From a checkpoint of a small transformer trained on Wikipedia.
Training: a variant of SOAP for these matrices, 414M tokens, 3161 steps.
Each number is 128 + 32 x the weight over its row's rms, rounded and kept within 0 to 255. Layers, rows and columns count from 0. Numbers have three digits each. The size before them is the row's rms in percent of the matrix's.

# layer 2 MLP up, 1792x448, rms 0.0694, rows 1228-1349, columns 0-55
113:073104111192089119169059129172123120143142088157080140126120181131139104133092166172121087117119140137108143139156138077158139153092106127157086102142123151128141162145
087:159130130109111116183165126119113124135091160148125143113099161119107189105123134106172081068102198158098169133113103073117148123173094131135080140107177149170112138131
092:117105133142108206092105147090102128130126146154094163123137111176078087125074147169150089070103159130062141128140181160133134205085129110109109153166142113117141116169
096:119085129089159121117162105118135099083135167155152166153184120128102153113183097067186128178184094118162102114156093175093129111065119138167111106155077164117130123133
086:114132111136115096085119125091145114137125123118125111118106152124187145144107189214115095215137099098146088078169141119127153112072120090121177148083154091152178131157
101:159112086141104112132163177138057088120073083145059103130116165110072095122138074195146122141159123154132058144140141145101124118101134082108126108126160092127135165117
097:093105132200104149092118099169105082152168113123122129175113090149143162131080116173143146084136165119076079104187116145152093123136103083173137162088126110153112110101
094:165096154103080116101094049152055146092090151109159078163149127141124168155133149083119105088139135148119139120116070156127150141075100148181144161153077165130166067080
090:147137192137114114189140133130118070115189211148139139089169111118067150142064161159142139132052178141111121192134102162159114183125157204127056141135120075176190117081
100:134107168158076153116105137121104046115129086149122158139167170153164162108144047231135155119106101165162169143092042119175103120093103086084154078140163112056185161094
105:132165140101094114126100077122154148132154055112153083182112134158096136101106089138109084108144096079133159126115151141138169077160169108115170180108154117129042129153
091:171158092109127143105113198125032132091155123172125110115120165169151144140126142158170084108150183146114048128069133098170134147131113131089085125121137102108104154112
091:137133110093151159118097122154131131158144166112134141165112164097145162103080063044153134110139091122134162106186102142114127097077119089042096168091086058101147123112
110:082112161126081144158107119138094119121175134125142101105089120188066110115147155097138149169096132147127172142105121134158181141167146052135135122090145159112101198121
092:147123161096188130108115152125126165105154106146133133082056136165156097151147153155127086137138126090134080071175097126163125154146140126117158151109113109086122112132
102:092134180142106143121133178191137108137128144139128115142119108126129165164151190156108186105119104118091158169124076182160112092178105156178132092117092187138130097182
105:081186172110161213124099134143144127103117127138099138142131137130112095086144092150142138149217179113173133106146152123059163139113118131137083097141136123095174136092
103:133138129105158164167196119165107146103099102136094113114144095101107121155112149128145135126136077134163148121148127170090163139092118101143085095131185104165177133194
096:135141139167123199121182112140087139138105162105089111097123087091116127070120107091165111115115104185149212094123115166143195122138103086185175156123124086081076168171
102:112125153152116149126067147224112143097093183112135125147150114136100111126185124151159181169119156106147132027197145101152109171173158181117116048136113192107080124117
106:114144132171105132147089088139125192164189208128153172134137094101129159092093131090119140078154159100091122166149121136151141178112130167094093212083163103160199093157
092:109087120159166124126106119110098154139155174140135159129130142115127075110147091163148110158147161078079121142146153075137107180101100135133133130137128171094177110095
097:167069112061056125132121136115120122114162089159117100156124140104089138135080122115146092143093154143140152148132134117189126150087162110129113096152189104141134112109
109:147149144085130120175146142133079067154078165147115137143127094103144164156130102118139096149067141074130173100099183145079128110093061110110090162165095194119147128107
088:056123151149114110071110124124084171113155130116111119157098133124113146103124114105138142170162110074165091163172089172108191098120104147114079102186131171107126187146
098:128089159099144104157093109147102138093086181194053083086102059121159154073141074154144131127089176147183156126154119123145133104121111161131126123147146109159092095139
099:178168085137094137142100123189114097149095117131121135085154129088116161140105147130148156135115082108153095175187077216245121123081102125163061146122135141166074089115
094:171095168085134166118107121107160102172125137132115098082107201082094132116060137078104113123166152129143091128108151154150134126085043117062135142127134135165138190114
098:118136167124096143131146124132059128145134122171111128160131169136138158097051148126121122150138148128112140168189150168124183126087096119086139163142146101113156140163
098:111143123137109155160162138155161120142139109122114102108148200127081115090077150123151148103137077080135071099177111099095148189151194115095114080048086140153136161151
094:138126135195167110124137169132068184090127082108144151141097113122138158190119122117121167142150118126128148187184139127137123139167104100117090110116126161073134068150
114:095088158138131106126112140180140172126082105104124131163140166117109151133128152172093106124148080161108112156152133116068158132112153096134111092167115136171095149116
098:122144143082095132172130096179156138121096135130116096086105161100092125164144185126106078126121142092088136122157191127214148151102129111091157135124118094138090162125
112:108183154096185133119116193122055146130072209086142127130102163143150116165132148113103131123116127136151136153189120107041139175122145163114076155115083082146134146152
088:123105156164063138100118058122116119142130149136131157179179148117119188143214090102131147114132107139063134174132140166191138114136115154174088160077157157103138058103
095:144178113114076121133140142089096145137123162152172177130144105142092124053087126084095187160107137079129090082095147102122124096106159113072092170102101167156146120105
098:100125066147141096157134090168168148116119147134117101135119182079144146094118127149112160144116107137089106089114084156097088150068101079151132096136180154083105114121
102:099098160118111140123116084113131193102156132083126183105141107190116135141146146159164103129160101153135121202081131122191139070088103141147120118087130073085156123108
097:079167167151121111122122153091130131118154109100119117116158095109133129128154130134132141133159147126095157163118190090083106106107105129207157115137084114147139120144
088:124055147068095172152150086123076146098098103081176160088101190108116185179096184102144139119121170103141120067134150151174140179163113147161126158095111145131163109147
094:124144122111110157154123050130089094181114157150092144170151193175111147087113111159113150155097128103090125110120183132121126141153097148141131096102180139055125135114
102:138132166153147160153097162144123157061102130100157182207162198119148143118171152089128118129190125128076140135090179106160137129086090089150134153176122191124155079110
094:164082154040118142140091126150137150121130109094139125068097161098151067114120138147056147127115152125090120116124121055184201179121151083113117111084164120126109118129
084:140158184122157100122160184194172134092131146149138070122124099194101094098119163131173146101093113097109112070116104147104156154116139143136200178117051100120081182140
108:111139136095144109145119091103106123135148108106121143071123134105157192101130132151056138118157174128164119132139149125115151129121210183075138104100136163145121134117
095:111129148113118103132077066088082114116143136120107169096111150160089188109148124087138107088103213162133106185120136181146165170047136093123164076107136109115132125126
105:166065170128171157125129109126099105088097134124066115105119124162071071112126097113110157167154183168179098124122111093088135156171152121095155141151138103164083138128
093:095184114147108099135135108143118118110080098181082129145072171114139113099133151096074139190153142140130136081144144123111131172125109112116147126176089127179084165163
097:154126200096077139131177071123140123079136154151153100149080139091129144089178163129114141045169131057060124117196128185107146143115146164122140104143107090107171128173
107:127147095084078143175110152131110070132173113120073107136116118097093115145125108122135089147112148151119139096083093061072133165146177153179155120129096109184174130144
110:147131120091126173108110114102042151102157138127136113110128090168135131162140166132110118070135130159184218149094080026060113176111098123146130143121097134131094140202
093:142124148118160114098140142145124089122153156159106116167136159141138102124129098175090178148113107101170147148130178146114092143140083155139139103098095129111099127130
095:133162125100131110153193174131135132152125132133136066085075099101115116118168135179138072099163105127123109150115151104167115090151127118175075128097138102112173122193
096:173099157167065113097140089156115107121140108098102120099145166141155114127072132165129089094087139159151116134114162109161133103182136099132128160070157110159181072136
102:117163098109120208117096104200127110130118132082141110123086186172110160175115135097106069082143155112091111142159110076128119137068145138062120160119126078118163084126
095:095121148137107103104108115147111146135181187127122141186172093158166139098132132142123125142142112082130091109136166100130122166109144143149102100102148144092151164115
103:130141169097108117139148148104165102102116112156085171106139089119152100148110152141164169122182077109118130138146119163116118160142208098093130145126186194110121144129
098:178085154154071134124096155147130132129113132106070126090140108118104105097186145115194156147147108113167118116165131149139217070124112080165117167150186154114113183107
101:136138173174052126131062149126051072100128160141090159109095139124137175106152096137079200129126146102117187094144194096106134117127144226134136148138106110134116189134
118:085135120143132128114182126149140164110182134121082098117161144110140121150119166156090081116134138128134136138113083184111121112146124156076124139107090108149126099125
097:098138089128130129124115163096096078179167120136108084126133102120054127104066158134111152116167154086178095159157130171163162118121095121158162144136098112124079091168
085:208200134088158079110143176143115073093153117152106143146121138126095156119108131138133097155109128062080123128154090128090089127111163117126157131117128151131175153112
112:156149137058122118182150131092088129191105141145128154116148153075104147112090128159108195175109155138105117081112139146139068144151083101111071079153154093151137114077
098:103059112093109163104103164138107076143157154133106108125149173069184195124136088177139153159111191170126151146181130103129121099057089168114104129088053128138103100083
097:173109140149146152150103088190123145143054140096178133158166110083161105120168144083116091154145153119121111136103124107141072113140093139105117125154150144101091069050
099:162185137083151098142149101087128085105140110152056149163136068227068144071106121079050063166184140152165186170129126178129127131114163112092107113094112137132095189123
100:107097129101127113171148115160110089140114136162136104064061149081133167129087170099102155120056109181091183072097118087176117123127178149114099072126173150132096152132
091:050140115127156159121144173126071126140103133084112123141113150187138141088115141092147139069155157140170194051122129131113144162140082118068127155135098192109107111198
100:152067156111124030112108141061114209088145184165126158142132113135131107111120146095125123146085150099215130114088200108078135130129142133060126136181187163093141146140
104:089129140075150117155093141125162080145124143126117133150123130114142139129124153179141134080134139102078152132060065086121169122139152144154099122118092146087170071049
105:135108190103161136101117146152152094127085099079109120134074127146110127114125175108143138131147146116144078168101141118095171129113122108148100042155128082135103166122
094:039065102119081134098148121112072145103160109144089120161059126150079089031110156088091109148083077142120119115130144120108115132140150088111131107140136165112086112076
117:085144149129142121178135141101114157092126135150222111078144143142118157119153139167145133093130136083134076116141151095162102116090131113162001112132125169111108169133
091:102124141121179208180155138156126118158148137191100125085085057207136147174180134061152168043126132146113119174168073105134107134135136078147182097094173102084164125096
112:154091106106146119134087184123148062109120072123138114121109146118094129107154081123172106154176134107138155101083074130168125146103059158161159103136110138149083128157
101:076191093149091163091126168042161124158075122147123119149131126093125118119077173110077097113185170156080136165175203135135120169121137142116102114126168155084096133101
094:118145154095181124126135124186133143117158168146125163059071128100212112065093097103132120143150095088182174148184064149105180121104132137109171126070107148132102122112
096:141141159069088101121150172109107131113178192130122048108125119162141090161162107119113096102112125132084102113156176146080107155087108151175144147111111137033093114100
102:119164067090097079128070126158108121196102171106122117133120170146133115117116111142140086161062123119169071093110070180088105094104127106137114070126116182144146144139
097:170147158139147119132118157127117137127134132131135064132119101142129124089111170095126125152168156126147113070137148100105115204088114123115090079128250152147114106169
101:112091136083129111148130044127109151145100130131149071123085100141135081122129194117092133113155115134134176125129132155124161126106123011085153123110132113156184117171
104:205154151136104113140065205160117143160159084146115178141049159163169157123094036137117088132110136150137163132103124145148202099137192154144154145145152178140116105165
101:097162158096127104116137163157179168171120179117144165117068122141103164182106137084115149141092104071136168175122113152131153158120146144108135146133109119121152154175
098:068164143124119057118131158176141113133132172092055122111130153109162046195137100156066099168136109169091097092064164142090135077168122136135062080153121142117113169122
104:117086111111112099184137130131094200078147154156171111117091138185113135112149135153112090103118174169066136216144161119155093142111162147141154157123141164164195100179
100:218129153091153179137185122044156073146162142158112163110124089086143096115107148167155089177100197181112096156093134153128137164089131104124106135149095178098085139166
089:106183178174078135092081182117132176078175088108175131112134120119166118102117159237141107197160160064125131115156134149124087142120145138116038071086125099077175103090
098:142092156213130148106110106136140146126121106111076175088126187135134133124072185145122094110159092096170143093133074097071136138136100133133124106126117082128134112139
094:164147138063141133142132093107101096139125141149102058188127080159160154097156136142096139130105124143086156172194111085168146139128148134108136131147166120132105143070
097:161190161099135090135147168113124140068148101144163080103115139159106208148110149100100137148126123104176128089111126157141078106107093139102128152101097157122127157180
112:095106156145110158108110122123147069167152092108135145084090115094151081113105097169133158132182128132111163116205149134126092068148121169150065118102088156169119099134
108:163121083205125128127133125132088162127147079183115139123131109130086082106163144147095133150167157111126184141159115144167162125082095125120171112101127164122150119111
100:116116129092062127089095105118155105095083107119145098187057071202168132133136088116117140134105171104125127147132158174045120109188108085175133086123127089136135166158
094:142138174131155134101184097180070155136136087174132124204196164113060125131053161129166091152193153144182131157120145129138148130087102110152159133115130133161142096067
104:159135113183120120109091147127154042148094101079106117147097099138113099128125096157134150111174127147076157122115169151103171139120115121108100106135166106124156105084
091:184115065197103114121129147108114098134180165127101125157172144181097104148125092119158057128132067052146153157100115128156165102105157186108091157136109124059090103121
096:200132060094159162125061105082064130142139135176161093150139152095151145063059162146150084155149174123149114092147158163165152199060144128095116085152121188150042144113
099:107130158207111174127020142085111221102067108104132133134126160143113115136104135138106109156132136103124181156186189202149138138097126077114081120169080147129145148127
091:155138189131125163152101132156086129119104105108103176151119073204179178056120146186168111118149193153136131117118128128100121101123124136113143113093120119090173160145
105:176121119159063142159095119124159166076201130132136135117160106162122125127140108131141106093098130087168111147091131120076127119080158143127150118126171141147124186165
099:148141125131130135118160158106122150155120142127181123136121140109070154069156108120092109163089167132095107161153129156089100162103140106137111114092081062158133090131
107:133107168118187122125109142108095135128126075158165140159113076129095073114108110191095094129123146101104110110131116117144134146176130153166185094157069106171099125119
094:118088122139160168139154126129175093137110118155128104011104185151131193108167148135134070146130117199141099170134158161158107115148110154094200111131147160151157130131
091:158133169142073138175111145208121193105148182086172136082126148070178158080147116164141089087139171098117077153098149089116069127060181062153166088124146166122117142113
095:180175164131166104087070152123117161091075139183122132099140165068137127162101111164116128183142151181121113173115224150090137130123071110148134120132164187124186117150
095:107100104113108118149122145077117115158172109128130118135161114138106126120123135135115086122097127166138155076153130122198126127181098131168039158083082093118152130141
099:146144090144137150120078132144152133112069136093037141092117185155146155171168134152159100160149062119155108117091125111167144126116097111160147122166157109055144069192
100:127159136164164116188114151084137084175121087133099095125133144170110126113064139077152179104058173115119204052170195106099156154112144150084069144146185134142176101129
090:104079187048133204069125087129147119153104159142158124156151140170117142144113109156174109132119131084087109147134134147108118079183109157145084083100181118113122098164
098:128121145130110215152125108092119033108122153126133101107161119129155161115105099111122111125099122105128155180067147154199162108106119151174107157148134113180135132148
095:100145158125117112132126171098141167122130173099113116158057153099164092123127143091066104135107116163144154146181175090109139154147064095125129101129103184108124056100
122:161073149131149180156120170094163096050090158135111072109121142124122150138131114123121106137166127133141166110120117073155169129123198090158100099105092178169114164165
100:110096099052107136148130165148144097092171144153116088125129088147215121095068109094171185189123175123166159133120126071173128112133081148206119079136135127116126152217
096:169073120173116134095106057127115170151183112161110156133134136055156126131163137168147128164122205144120177092156178116157102065143136153150152105129162160165121191093
098:165088158159070111162190122132111151108138130159125111092136116068154176148162132138134122144103162169106164119134083156182127149141088149157099117160161112046113127145
099:091106112098126113135089128101149108147132077083103094121174128067136130133134150091135118111119144105088149201124092157159157123115138183131194105148062105102190131093
095:150203137156148126095105087167141178083099090138115109176128115150167160108107148113162123120075090163143099082169115118121115109090120109167143147142126073160134103101
085:150119205103119172113122130068082165126069113166100177081089156102119214089079142144128146137111133119157152072155100153157127167116115132118130076119113171121194150141
103:067077134094096101126164097115140154123135125126102165094105128174102128141131130106079119126079096116170164064114108107171134063087103118100151097118154199130113132090
098:191130114124098112177166125097130109194116158149160189146085116102125142053127144120092141152138120123109117113123192149192171118071140126174173139111029090086121173112
123:151122117188113138140149083134109071109143139125162100172131162115142153142059133139136097132139116146115147141140147125127160117110123132164073125096151127059152146139
102:096120127157125158166098112100117151082180188131133148188150138154139105096114090122131108168124163102152064106194094124088166097160124137168128127148130121115156069118
# layer 2 MLP down (transposed), 1792x448, rms 0.0582, rows 1228-1349, columns 0-55
102:142168105182073128071141107151157121143111069152128120110148061176143114113120139123070120104139183121115183120159140109158083133194132100118152139087150156119109150122
093:175135128185139126128157128156090077150129112135190148073133114141152104109129081099141063124085103086228141103135109088137156065072113136143098129110147121145103121160
098:117121150166092179151165106100068108162145132102126162162142115142142172144144145080116214097163113068183046150155146103099140100123179109060107141110130124149148137115
094:157174079131148119118194109117151133087161146134159111085166079117072108149133167058093161103085078124144143128224119125134132049120114119107108114147098102125083137169
093:121114130145178154103127132163159109122156107090178111200084138129108173130155128141173112106104087099127097105150168112167107120158104087119179102120142102110160124132
100:120092145122116137197133175099121111085122084115187144097098126099136135131095091104107115134104161169059149106163146158140154147130068103154123167139127132206113082161
097:119138197128213162078165145150125106146106133089129135127051116145149117096185090092119124091083073156181129101143151149072182139144195171145136151133128129168145138131
108:160134165078114168148132081104124096121146118089089038091120114103129109127132159124124097170113108175111124145094133116079153079159074106164141082102128121151035200122
098:022136135111158180125124111099158121133069092130121157125104144133131098114195098175121110171139089134146131083119170137136110084103175141100135086150150100094101128166
099:120196077093206124111097112118104130136182134080146077128100086149079073103127166091109060135071205113096139156111162072117154067109154143159069148152169153153129126115
108:172125165159105095126144141138159103094156106116105152154139169167110148090102156125137119116073072121140126093144087082095138115071169134068122144099166157116127065194
096:168095135082093129151128135068123112125111123141132125121174153119123083088163130143116119202142141141084130119126139138109113176104127119133115152159132134118190153136
102:143129154115177138162151217175154120147060084071095157139181122114123118144120074172113129113185118102179103109169109097101138106143073104193146132124127122081163220130
111:105100105126112104093109170158143114183149134159131150112117112104128100168090155096168147140170125119175164132126175121152156156106149083086113117099109106142141147065
096:137126140085104130092131161112099101168154136130212105172142201037142109154158142120154161137126147152112189165125104160133093100071099164118110143154126192148136184147
101:176155078128109129106111145145132091085142171149095109140153127145157121122152141140120129133141135140125154115170158113160178147135128133186164160159149146155111118109
106:091079148157107114100146141127144124159172101072122104159079080135127091140126118124142177067104174135054107160182131134138101094120089108142163136114090115206108109131
101:127172156109177150175203133105084162114116125196143152141212119148088118134091155100109141131148101099188113161160153173145113146127082100188081100092117076101128136155
096:133178097180086186132190111083110116149123175179133114136155110130108091065140101110178090161114168135160152135172255099128127074149079154119034163066096062158146146109
103:133179150126157135171151146076141115130150134102141128115097106112122193109064118123140084064109166152072070153105134137148102134115111115093138164109127146175126086152
100:115171120079077123100070178174139144097100127127140122085078094090185069120099140157097112125108103161136115130109167136115127070131064053124157102186106181142140114122
103:125112137095143126137106127122155123145146181080122206146134182066100137158116133147143070110106125136135149154124229107133153084168112121110185082130135115149117101160
096:146105172135092175103109176127092161096096153099149170185196142161113155169076154162125177140106129143145148161129083191145109185092142139100127122179107120154132092118
098:154202135123063119055110133118179106160145079104146175119126194085124134129148132120197154130160153101153151118105149167115115168121091102166105113077157120119083148144
096:147053121117099097104123089135116108153156132110082100154110077144156139148148149134077078167164146121079130117165132096226141133112090135115177153145177142131116145127
099:136158163109175138145076163066100069131089137140093170152157140106160158079110137166140194123143104091122085119105117086107129137128124137084123090205148138118080058161
097:152126099119070096152180122129117136099156144144117165095187082170121189101147107191168116143141142051141117123113157059180048057155055130115146145126113145147113149115
109:096147105158105143136112116175143063140090137096136110130153150131144072120139077098111140073126172089102171110203117135144077092116172125149136129087140105100161156131
097:117144096146096166104163111071081112165147115119092142162130112151172095154141155142138128098180158114078124104133057086154140130136069106108135128047147167161130194133
099:154177195093161121115069210159116133099134141142139141106145112169154160085125136116092122131100116101120102097172160147110119108180122142106125117144084140134045137111
098:115170141108152099030118090150125106092131174149105138083120099181080140125146124122124089123145084147137097122120110147122191086133206117167123122126144111165132153156
105:151168061124089192143163106166161151128141174157193151165108151076089120115132123108092107053072119091134114090084112104102105054135087123120124152100132225157077118197
096:098126061061172091164102132128126115131159119123038154097087076154111120149132147081097103109120139101125137161187161164077096117083137099121154146180076118139096126197
095:134145143185162093107114139134144165162053089142149155082168112142115135101170119106136060099167116146135120120070097140119105134096120123120085191151104124119127086166
100:125097124125148193111104132105120152115092085078145144173067153168118125146081113096062108156110168161111160126100103108127123117174067142147119167090068109129133196157
102:104106115145132099157117098132146155102155118151120093152134123115126188124102154148116127091070097103112145111135136086167186128215141101095121091125054123169107112132
112:112097191205125148078139143122147159100132158140157089043138193176133168158135122180154117117079130055132133117126073114141133136118110172175181098127195160136137177178
103:198162144153107111071160145122087108112119120118118133114123158132121135074160144172125127151156122118159139086165173121162060108152092162088047131116176109176082143120
092:119114122122199117153074121107112182068107129118157157108190133074169122102167092111122160120082121160110128073083120097151071146109143155127114138120150144161102084086
098:158142125156148130067092114173145174097129111135113143116113137141132074064165223096103096107083203145106131111074165123092174197120081152120129085128137130110085129141
096:175114150114137094104086127071117117117160132096152125116130095140122116101059131117154095108163107165140154115156107085110162099101146176154134142117104075160138124135
093:115127053098194129146119108113125127047174108105143130139132131146168144173157119166083149110126165085112118133074105109138087193185059063148133135117137180151131161106
110:139121158094149156109127167092138109143140112111150089146131160148094065111146115101148161115158147157120156132097111044117099128150119131123109073193128122105136164115
095:151077179147130102102115151147159130124106123094048152184140160148113174250109097118090114147118108137163091129165130134128167146103109180112117114071141092124100117132
102:161165101100173131111143180132140135127194137116168130139134090107077074166108112081175122151122092174156143124150148108090125120151119183142121112126067162112120132117
094:169142089145152104136130160116198105173086188172158128108078141090108067153119159111109140187128084130127122189148092134141052103147118194103081158126136130180146101103
107:155180132154076097139146113085117121122145129137103127086097126152162106112136145136165143163154151130139151104159141209146150139156174126180131107175147173093143105160
098:109146180139151143044061111185178144130100154121104168111096147081124115130091191160158139123163118087226165125132127075102105108109144166171187101103167118103114177121
098:100121189126153082072129144187106181119161089130082100153109113137155117177102136154082109113098113180133097174111142098088146088174125061141127075162171106206128090080
107:121134149094219184169113167153139196096118120124104128108137171098155095151066176129100155107075129100144120099156115079119131085070116169160140097137130118138112167121
119:191104154077113130134088107165145109186134076141139120071146139146111166193129147086105150139104181201185134061123131077143154123123133127191140102162049141170137127135
091:155103142157106140085091160089139092142151144162128165096106139138127110193144125161159093126149122161097137119134177135157112100144152063172139118137127167089089154089
101:078161134161130181162129097140135132114171114104088103192122114150155116143078115094100140179097060150105101103154153125125131148146149113151106157138193132092131146063
094:098107134070129120179065136082170175128125102108118137163078125091141154110098118133166112156174101094093185163122104198139134132101132166117077110181072139146119145118
094:133133138141141131138101135149093121113177114136168101087194134121135158166087128121137146139150109153095214146169114153104069155114119124196146116152155044094115151172
102:160166130149056126149148147094091143146122113077153162084122157110135132137116101167090138139131110121079111173195141061104076073169106119123164069152125102160136136106
091:143105090126124126116107120097110156098096146122152110112143146138105131131142122087134088119128132082090157122126091110141177100176160130171154196137169165176165118121
097:092138114104117131142152096166128131117171131123060105140196135133098147189154124093089083058161076182066180104156122145075124122084141173151092076145105140068076139117
098:071096114135132150127095118090144123088113153131134075113187187158158136127079128142118130116162144178171135098149144095121098061127190075138154113183115121153124159113
100:123147163065090117139137142144182106199172150120139105145104139084107105115126141089119113070104114126165060138158118154108128086137142143102090147157108120124135125156
096:148112103090139110079180116057127165141110131123137165057136183134174115162125123120105155122151106095073123114139141131136064127139124150078132104142090119139110106116
096:163118069164105153090150156176178115103142096151089096122130121070161123187169176135065178185112061089169100187131105094144118112124122136176132116149149122065105158144
109:123151112187123111144101118122100120149091170131173053126142127101106135167164141097124143075196181145080130098096022134141097124143138118077156132062135084121154160112
103:098151218158154155121138164080159152152098111112136093102130111156126115131112183156144135119181124140180055102204171153109155133116114133174150111081061127167115095116
095:126148146096097058099103175116124183175121150119198090144101121138167102116094174132126110138148085087086140149120207117110165078144149117081154103151105089150191146092
100:143171119136178091117065119135078138169161091122135127132148128127128073109133153106121062130109152080099183123105088166164127222149128133143095144129178077149159177181
107:142185087130117155131103138138138134182099139056188114100120108164156131168149139091205124092099083092099123141180197034146099148156140139072131173146161116128129107109
097:131131093104106120117181133079148102122091130165083067096142088086151078169105185139071205142132148091110133189170150137129122111170102153166132123106149128127116137135
099:159181134088091150082128152148103148182135166203131102095089047080188033138125203132159133155085174139103118144129109147166087120111120127146144160103054061140091098078
103:078138066127113182108117100127111162152130190095124100162145106114120191118164118129122092134078132134137166158154107137158119163146071113159109130129173147100094195178
103:146142119105170051092134073136086233144124161122142101141192107114132127131112143091105134134073131135130146088115089177079136188119129105098116144167113110167155122149
108:097056111195109124138192096108089119070102088109170232145084138115144096116097140096167131122100064138122162131158104067152119121145154157110120077105131106170197098088
088:175165146147097142157163065142099158139117070159165111156177141094098167090129133187103100124131115146104157111103175127136215162194119091128065115137161134098126168101
101:143171128114149175159142146159099115099149177164113157109144142201097159141163122118106130141162134094096113173117185091137131137050119123126152128085124143156133131140
100:108107100158107091138071090118128209190095116146114113154123148060162143156175096156175071154072137096142205091156142164141131080140161172128072108215129163150133138111
099:024122152133125153060088168086144126086092090139161145111138169163221136148126127167128090120166060121081132150094100146114131152140146115093127114189146114094068178163
100:109157138147131127145147188171123099100185156178159122182073105115125098072087178089144108116162159158124100145126144193144105098090133142158184164118146065089080172159
101:126074160136070101153115100109099187168100077099099111147185151148106173109184107071125100124151097094104118098143091129130100134158117085143175142171112154110071168094
102:147119067107124107139150115131114164126091151167167110152176146138145192145186083105092108077069154126114127096145154100135091135156121084097153138080121110146160195085
094:150120071136164162137167077123140161137159152127114057135123114154092087147106108122221130113051121118116108154121124154138168093175131160153137152111114139122097171176
099:135122097156219086138166082155165133136068080154154162124072173123095166111046162103137123152116118107124184181120139075214064087137088099121106142141113105053130172052
105:099172067099182132158079138142162095156118112145118139124081095164160107105129092102189093090103071154156102079124149073124171120066142164190074090137126151122119075099
095:115105174197043202136103130152110051128104154157188146106116114144115153140141116150136075169147124129154120119123145145123208173156129180151102091055090154109077081140
096:082129129173150157112171146108131132154088130056161202123107105190136136090204191076122109078138155112127155160124109072121155111116137113122138128139045104082124138117
102:078135067040130128170137072074097175142149155181155137120162099193117139168138148055134113132181123102056131126122141120168119099158154197114127117085117149148140124179
109:082173087103093119129122116051127109203131163112190070122130124142080045131055144136111128078104148112140089150103171193106188168155126095089143143044158121124156099079
097:104187147096140121120121108114137160178143125108129118064131079082145108116158129084081100044135156126137103139199139104110115143087141093131152188057066084110087135119
102:166160129148090180097096147145116166079111167104149139172180150102123159169189159117130118174102089142087122134093154096142147108133145162113136124107150168166137153161
096:141104148120104099115081122128136126169197163158085129146134097133154097149119168141155113068089165151174162091108151193147075162108080161112117103171090149084140149152
100:171118167127167161154143131158107124075143154131126142145054074171156075151092145126104206146127116163110138135066116128187093124159147104113141044128129130126107162106
104:070164152179142133085117177145097137108191146152082175085147192113095125150111091128145135110125129171148155063066180048054128119167119104191107090065107114195094103082
100:136089114084103105098139105057089076138109177062094111160138109129142099137147167108165160129109148072130159081134100129096084126073122069206124159125105130144137202163
100:078113097158101113134134131075094117184122170069156142183088118088126099151179145125139161128101062162117135128063095098146117103113135146112088124214164164132115128130
097:088103129159186095100142149116107133110147123129153095166116131129125093137133169162161112126141066181133147082110099119182108151132170116151125113179142090122160098138
103:100165174095065154108143100100104187147169138098177123151092107107138104120154186120131102162100101157146100150093067144202124103119107121133082152097127111108080130147
097:128146122080142151127142123206184160098133157143147135138108156149079093126152134165141109106089202085151138142120179107167180133120131127106142156127160101124130130075
103:156099112168118144136096131136131065166135175091136141127102130106196052147110165141083094135140103098137109146139158137088188079093131108189086090130117219160092102120
098:095157128100130151067135135050103083159088167154146133163130039186144116133157139168160100156121188132096099155121073125134133084096092079146137143079105144153099115164
096:070201114170144124088148177094119069123201113129135141132164117085168089120121125078072151153079082150154161102134129147076121118179132099132096143175166173121175139092
086:180169120064129134119160096133095119130086135161113162067128097132151106103160104130105167134141106136165108105113131101129166160167137114110101129054146149134171145073
101:143147118114208054138115123161184119154118141123091126168119122114089076154119086083096119084155123108160100198180150066113147089109085200124163127098078111121202146177
098:105096099120094176160113096084157202163143164169134161132063143165188118095077154145124119108211153164133135172130076093075112117159147102103156107139083118118070149060
101:126131103065128130133158170148180138113131106108133094110107115158143131180073129154119168136146081150153133157101148073119143142072141094114116172136177093185087097127
090:163051112069161153169100125105145107071109105158171117141143150099106172087085059145188118069125085160163131131143182147128085176143074116127120156142121138120115134081
099:061127146185159117162099069121123112106111117132140139114129100155170130113115144085122136129131119151135152193119144148155128125112122158112141176116117160073140098164
096:155165114130162152148140089169034135204137125123121135074120095167107149136104119186111089096165163102154113103149149167131161168140096123124081138123104099070129147150
095:121150125137114102186140120180085116080183092156146098155146175114104089110117127078127136071128101143075091119169084152192157202147128124107091201089163130131136157096
100:140108103189156128108081108129143142095149212110095181164126084159145100145160098184157123106139140139111097149078054123157106090172108147183121135117176169124136101123
105:111130113115086153135135097113221182106167121086075162137109142085125226158100126129153144144143138106126131134141112104113087063093125120079082124119166090104107152126
104:135119101145073137151171143118127169132108166171144161082121134109119106146105145145090099109162116077108142113165173181097083158083145113153143088116138093079124163149
104:124114148127091139112092125099133117117146111144130082068104109139124111135125150115110098103122127228167148092127152144136155081222132093163106080209043150101078133154
113:147157133120108126138135174101174201107107098139118084160141169113116133110122111159152165159064095148136111145092105134115117138058133107108136127075119160084096072139
101:133148157103137057158106151142127067104154109136166123147104176129174116122139127177120126117088171114153066089175171120115159158149162134112109086063121119152151101139
094:169128185146111151107126178158155095203080119110165130130034169078223133106148109143146234135139107178153169156172128138133101110144154173139157158164117151147127095156
104:117129129143145134109135158119162104064094108154106136119124149121099079185183081134169160124123172164185159122107101073154169125213142119146183127087136106133155101150
108:161089138121132103086138095130144143139122119089134099112115153100141114134123160104153108113171125113107145110095138136126171117140126164152165133169109149138111132159
098:158147127139159134121136129097103131174127183122156130083094151166125132083159083141130128158112189104066129077165114078097170134107186213106096114178161185063114109121
105:064067015106093122101139074136112101169111192075084150144100114125107110115191062101181114166146102095147131075098178077090158174101184139130129205138182104122110142141
104:101125075183108114100144083067085098156095122173156090100135140136096117077183137088158095095097109111129159138151123146169076187133170127148144178091137121129110101120
103:111098114176107158166114108086168136099135125175149133113118103122076108122101110098125102128176115199164139174161196143156089113092046134121124128179155094083157128096
112:119146116153116083146068077116121067181191106140129137112156131129166144122100099144122137133190098137092128144144140079159163118103104164100154134102065140073117078066
096:141050116050161145144171132144126209174142106197213139093136112114123190085174142166152107120124063129116132119141101150118160129162218095120179142186142163119136183156